From a checkpoint of a small transformer trained on Wikipedia: 14 layers.
Each number is 200 + 20 x the weight over its row's rms, rounded and kept within 0 to 999. Layers, rows and columns count from 0. The size before them is the row's rms in percent of the matrix's.

# layer 8 MLP down (transposed), 2880x576, rms 0.0498, rows 2667-2692, columns 128-191
093,224,187,180,190,209,190,213,187,183,201,209,190,184,220,207,189,176,180,205,177,192,192,200,234,186,189,166,231,188,214,235,186,228,203,153,170,208,225,201,175,192,183,202,211,234,156,204,185,274,176,187,179,207,180,181,214,201,171,197,184,240,146,218,191
099,213,196,221,216,203,204,194,239,203,248,198,195,226,205,155,185,200,209,181,177,203,232,251,157,227,204,194,198,190,185,214,216,181,204,211,208,206,212,225,223,200,165,230,203,187,168,184,204,192,188,208,186,196,222,199,214,174,221,145,217,200,210,168,207
089,199,246,193,197,216,208,171,177,217,171,210,201,196,215,189,201,199,219,217,208,209,255,197,187,186,183,195,231,196,163,190,225,203,168,228,212,260,185,211,188,201,204,188,199,186,164,178,192,170,172,179,215,190,208,206,204,195,206,194,197,155,237,210,178
098,165,190,181,220,186,208,243,190,207,201,188,217,223,233,185,202,155,178,177,205,182,195,223,195,203,238,229,209,188,203,198,180,204,218,179,199,198,208,185,187,189,213,212,186,207,226,178,183,210,188,242,200,206,189,197,171,210,200,217,181,190,217,209,219
102,181,201,208,236,184,231,163,201,189,253,219,253,190,221,185,198,178,201,191,204,170,187,208,191,149,197,198,222,230,218,166,223,238,188,199,170,185,225,173,185,199,199,205,204,193,219,179,207,215,217,222,199,235,205,200,206,190,169,207,181,196,233,176,215
098,197,202,215,233,180,186,213,167,189,162,195,184,204,177,148,198,211,184,226,221,201,174,183,172,190,181,206,208,219,212,187,178,189,235,195,217,226,185,195,178,197,183,204,231,179,176,226,218,223,216,193,213,205,201,192,205,227,202,198,227,235,178,198,211
104,203,208,206,181,196,199,225,202,215,182,195,173,173,217,179,220,225,181,189,160,188,185,184,189,169,196,171,208,225,210,163,201,185,188,257,223,184,166,204,171,212,185,198,199,169,174,223,224,213,197,192,192,202,217,198,200,185,184,206,233,244,181,225,224
103,206,239,206,219,187,200,237,186,170,180,202,219,207,206,188,179,201,213,187,180,225,188,210,216,220,188,229,200,213,180,190,177,193,221,185,209,242,156,198,196,202,201,238,189,207,206,205,239,160,203,224,227,222,193,199,190,198,229,182,208,187,153,175,174
098,207,209,163,228,167,169,176,222,194,211,166,206,184,195,212,196,170,197,214,224,191,218,219,196,245,239,213,228,147,182,233,203,206,211,187,178,199,189,189,215,210,207,150,209,195,229,162,179,199,200,256,205,161,207,173,187,201,180,164,191,186,173,209,177
099,176,200,187,198,207,181,211,218,189,219,214,187,210,214,230,180,201,191,190,217,196,198,188,233,236,197,182,189,191,195,180,202,203,214,202,209,196,194,193,191,182,156,206,216,217,203,201,212,195,185,191,196,215,214,228,196,250,200,183,236,197,213,206,210
096,217,210,195,184,187,198,202,188,227,237,167,207,200,161,189,221,250,228,249,206,216,202,213,178,226,197,208,201,183,218,193,205,226,214,205,195,177,204,218,192,172,215,157,198,225,194,227,200,229,197,180,204,206,190,201,208,209,216,184,220,173,198,221,204
104,193,213,170,227,170,209,201,174,178,211,179,196,173,191,178,163,213,208,200,214,243,194,235,186,173,220,190,214,214,226,178,198,169,201,198,220,186,183,201,231,195,176,176,160,218,210,175,221,222,218,150,208,201,225,183,192,207,187,214,232,212,224,182,223
105,186,224,205,206,199,202,178,215,229,216,221,216,232,199,202,200,216,185,177,201,222,192,248,184,170,149,193,191,199,218,226,209,209,178,177,220,196,238,207,202,172,204,191,209,191,182,208,208,236,210,177,240,194,190,181,203,188,187,190,204,228,215,191,169
105,217,185,230,176,231,180,189,184,192,159,200,212,192,232,203,214,204,169,209,194,194,213,215,251,181,201,188,180,234,224,213,215,208,213,162,222,199,215,178,189,188,171,215,183,223,213,233,185,239,227,205,185,188,206,200,192,181,181,191,188,244,195,218,212
098,206,204,210,225,183,205,210,227,188,192,207,177,174,224,171,202,178,167,227,185,179,207,188,195,217,207,178,227,196,196,218,213,229,191,194,185,192,194,190,171,187,208,206,205,173,197,215,225,211,179,190,206,176,195,186,211,201,219,215,206,228,202,220,222
094,207,208,169,189,212,219,209,208,210,202,219,175,197,237,214,190,180,209,174,160,201,196,158,216,210,221,200,231,204,219,192,224,170,200,187,180,205,199,237,200,186,189,213,184,210,193,236,212,228,161,240,193,188,224,119,226,189,199,189,188,219,193,191,222
100,204,230,215,183,223,183,198,200,212,207,171,217,168,235,197,204,243,225,204,212,218,211,206,212,155,206,202,207,214,195,226,184,212,181,155,183,204,212,196,184,208,161,229,203,221,200,183,205,213,202,193,187,203,188,222,173,226,197,193,189,193,169,245,204
112,182,181,188,223,181,170,170,200,210,240,213,178,207,199,204,200,196,184,210,182,226,200,217,172,219,200,174,215,164,171,203,203,215,214,185,186,172,241,234,200,173,207,192,201,188,227,185,231,208,191,185,183,228,225,203,196,181,180,191,207,193,182,213,207
101,219,225,167,234,188,196,216,199,190,157,190,159,211,217,182,197,214,231,203,199,214,189,226,176,166,197,163,207,172,146,189,210,233,238,210,200,229,166,233,239,192,224,197,203,185,194,195,183,159,199,165,237,199,179,181,217,193,213,191,200,214,185,206,214
107,202,205,196,167,186,189,219,180,182,230,189,240,190,225,188,219,193,193,217,210,181,202,192,214,187,218,192,215,177,203,177,206,198,185,225,207,181,203,185,208,214,195,243,200,179,196,192,166,225,213,217,185,201,190,249,195,188,215,249,202,186,223,233,216
094,233,213,173,191,185,166,212,205,160,213,192,194,189,142,226,206,185,205,205,197,171,208,167,227,182,204,176,161,204,223,231,240,194,220,206,227,217,230,217,210,186,203,191,221,199,204,208,197,207,191,193,214,184,217,213,232,242,217,140,241,181,185,211,184
090,208,220,150,240,171,193,195,155,161,246,227,181,197,198,206,184,206,214,195,192,182,182,171,194,196,207,154,238,192,218,220,236,212,198,171,205,206,183,218,217,192,226,186,242,202,205,200,226,172,201,163,212,182,195,218,196,199,207,173,188,189,184,179,200
092,195,199,181,198,194,216,236,202,186,176,187,198,159,195,182,191,174,238,201,200,216,204,249,214,148,233,186,202,201,223,218,206,224,225,217,212,164,195,198,203,216,195,214,230,194,195,223,214,239,246,194,185,192,237,202,173,166,234,183,179,214,237,192,189
114,191,186,216,210,207,231,221,185,195,179,180,176,200,217,218,213,180,209,175,192,210,191,193,219,205,204,178,194,234,206,207,208,221,198,196,187,193,214,202,188,201,189,193,188,199,190,195,185,210,183,196,193,201,179,228,194,205,201,176,202,230,193,211,200
095,206,219,181,225,162,198,239,192,218,180,191,199,172,181,162,191,225,171,202,192,207,169,207,181,240,186,175,224,214,209,213,183,229,231,182,165,184,207,212,199,210,193,171,233,179,205,211,215,217,259,194,212,205,191,207,174,212,215,198,189,171,203,212,213
096,185,185,189,232,223,205,165,231,198,169,241,187,176,238,211,195,205,191,195,204,161,203,158,165,216,166,189,223,184,187,203,217,199,177,195,202,203,196,218,162,203,193,156,194,204,179,184,197,229,231,173,206,210,202,180,221,207,210,204,190,190,200,171,236
# layer 8 MLP up, 2880x576, rms 0.0516, rows 2668-2692, columns 128-191
101,187,207,199,194,188,216,219,194,184,176,189,204,255,191,212,207,214,216,185,190,182,210,191,205,200,164,230,206,168,206,197,203,204,193,205,198,164,222,190,208,199,230,160,244,208,227,179,186,198,193,212,168,182,219,211,226,197,172,194,218,205,169,187,208
096,174,164,206,205,179,188,204,194,186,190,200,202,203,182,214,199,208,155,196,207,181,188,190,221,247,191,196,179,210,224,232,208,207,230,191,194,174,248,194,196,178,220,204,198,212,222,238,202,260,200,198,181,198,187,203,173,192,179,210,213,214,169,184,209
106,181,177,218,190,228,217,207,182,208,209,184,188,210,185,226,205,173,187,177,184,201,211,176,193,199,207,220,257,253,208,186,192,232,173,209,193,191,219,185,229,208,188,206,189,210,186,214,220,242,169,211,192,180,162,198,180,189,174,205,214,190,193,226,187
102,170,215,177,192,197,211,185,188,208,212,181,199,219,177,191,209,204,212,180,178,205,186,166,215,208,194,159,239,198,235,240,174,213,213,201,229,187,191,183,248,188,182,171,198,217,170,223,210,220,190,232,202,199,217,237,202,191,178,174,224,183,178,189,230
108,181,150,240,200,227,209,208,224,182,216,184,199,192,178,229,222,166,209,216,208,208,214,214,221,248,202,205,189,215,236,211,179,184,199,181,233,195,209,174,195,193,231,225,211,182,216,207,184,201,195,200,213,191,178,248,194,177,196,177,194,187,222,204,211
104,164,180,221,209,190,211,237,201,215,187,209,190,222,230,229,185,195,205,212,212,235,203,208,215,206,220,225,183,219,189,210,212,173,175,219,193,166,197,214,238,186,182,214,216,216,221,172,185,217,238,176,190,196,238,214,192,178,178,193,231,150,174,207,182
097,207,205,208,172,240,194,194,167,186,193,187,226,219,202,238,210,210,197,170,185,241,190,232,206,193,194,201,232,204,182,196,219,208,218,206,222,201,200,217,182,198,199,220,207,203,180,208,220,165,185,185,193,190,215,223,191,207,181,194,172,203,216,218,228
101,164,175,204,221,190,200,192,167,218,162,191,181,223,210,220,232,227,189,201,203,229,234,182,187,168,205,160,186,237,211,210,212,186,208,186,196,201,188,223,212,229,187,204,163,204,192,187,219,193,197,176,177,203,180,208,193,161,247,231,193,202,218,226,193
101,230,189,230,234,192,229,206,170,174,198,191,226,164,215,214,223,231,234,197,216,190,204,199,179,185,181,197,217,200,237,167,183,200,190,200,190,226,205,182,202,192,223,195,215,205,187,165,217,195,176,202,175,198,209,188,179,189,237,201,216,186,216,198,178
100,206,179,181,199,207,214,192,191,214,188,212,155,231,225,186,193,182,205,178,186,199,203,203,218,220,192,201,207,203,197,191,206,209,182,194,198,182,219,179,213,241,215,186,184,189,195,194,188,210,179,207,198,185,219,188,202,196,175,225,191,248,216,188,203
098,168,224,206,211,148,191,231,180,198,209,196,208,215,214,211,251,197,185,201,173,152,223,193,170,244,180,200,195,184,194,192,193,196,226,179,226,188,207,197,228,211,202,172,205,212,221,192,192,194,179,185,233,201,240,211,220,167,190,185,181,227,210,204,231
098,194,197,211,194,168,225,205,212,191,206,217,165,227,234,196,183,232,188,207,190,195,203,180,218,206,206,205,227,231,192,173,200,200,218,174,216,195,242,168,176,225,213,219,218,212,246,170,248,218,162,217,194,212,228,241,207,226,201,165,171,213,180,201,180
098,232,183,190,183,219,203,169,228,192,191,195,172,229,228,185,198,186,190,163,232,190,208,206,196,193,193,206,231,198,157,188,213,208,226,197,209,212,197,209,192,193,205,183,177,228,196,203,186,181,163,203,190,231,208,217,183,189,217,172,171,228,157,220,180
100,204,185,189,205,194,207,221,202,194,165,221,212,227,222,223,183,196,202,154,183,194,174,168,199,204,210,191,242,222,210,209,230,180,212,236,203,177,165,182,206,228,201,206,217,196,198,193,229,186,187,204,192,150,218,215,202,204,188,203,165,225,196,198,216
096,188,190,188,182,201,189,174,189,216,177,182,224,198,171,184,222,216,199,198,217,225,174,217,181,174,202,199,188,193,186,217,196,245,208,196,202,207,214,166,195,212,216,225,172,180,195,198,143,209,210,189,242,207,215,211,189,236,197,207,218,223,220,196,159
104,200,184,206,210,195,204,173,196,202,210,191,185,235,204,170,182,180,176,194,144,194,211,199,201,238,184,178,184,194,183,200,200,178,209,219,197,192,196,206,193,203,165,206,191,188,185,238,165,201,224,214,180,215,192,215,218,155,218,211,220,186,205,203,204
099,178,213,220,197,198,200,219,185,238,220,208,196,211,213,166,201,231,195,192,218,198,199,197,195,215,186,195,222,172,174,208,244,208,150,169,197,201,211,220,179,199,216,202,193,194,236,185,191,194,222,192,181,210,207,202,157,180,204,228,195,207,203,160,221
098,213,171,205,178,211,202,193,218,193,194,235,171,181,208,178,180,200,163,175,209,220,208,212,236,185,202,168,198,220,220,202,219,180,163,215,219,164,213,163,194,199,171,199,200,218,227,198,198,202,198,191,185,205,205,236,191,185,203,209,171,195,210,194,179
108,208,165,197,195,232,204,178,182,208,185,220,191,203,209,195,202,219,220,186,197,212,134,215,222,202,201,165,227,192,227,202,207,204,188,171,208,220,167,190,212,230,190,205,179,198,203,214,180,194,200,165,183,188,233,212,203,179,174,211,194,176,194,209,193
105,190,198,225,213,248,226,192,160,213,172,145,192,228,235,263,205,177,185,189,190,227,180,179,237,202,197,214,196,191,192,187,186,183,207,228,167,207,205,196,199,203,193,174,178,204,175,205,246,215,193,205,240,220,223,185,183,191,178,190,176,210,200,158,189
090,198,200,239,165,255,228,187,204,222,195,181,185,203,215,197,208,220,185,195,170,228,210,198,199,198,216,239,195,208,170,217,188,144,211,217,193,212,190,205,192,221,164,198,212,217,194,183,146,225,208,217,198,204,194,181,218,203,184,205,206,201,174,206,163
093,241,186,241,229,207,229,168,210,169,187,210,179,231,203,211,200,203,217,208,180,216,200,181,206,187,196,168,189,205,218,207,209,209,242,204,208,175,201,201,205,190,226,206,193,224,201,207,221,194,200,245,208,212,232,177,182,229,197,165,211,208,197,203,196
140,200,185,222,237,197,236,241,210,188,186,152,161,210,206,216,192,184,204,197,184,241,179,218,214,214,198,152,202,229,201,203,224,231,180,158,218,209,230,176,193,200,169,197,193,203,203,196,184,204,177,184,209,190,190,212,219,184,197,207,185,225,198,222,204
099,165,200,198,216,204,171,199,218,203,201,219,190,220,213,197,194,204,177,204,222,228,212,196,182,225,192,200,211,200,221,222,196,202,233,163,199,210,233,203,202,223,193,220,229,155,196,164,211,162,185,212,201,204,176,198,173,153,182,220,210,168,234,240,207
105,186,183,228,186,180,209,200,153,207,181,236,198,218,199,203,201,184,227,208,181,212,182,190,218,208,192,199,197,202,226,180,216,181,234,199,203,203,208,211,197,198,215,167,194,234,182,204,186,198,215,188,166,201,215,214,233,174,189,206,168,242,206,231,205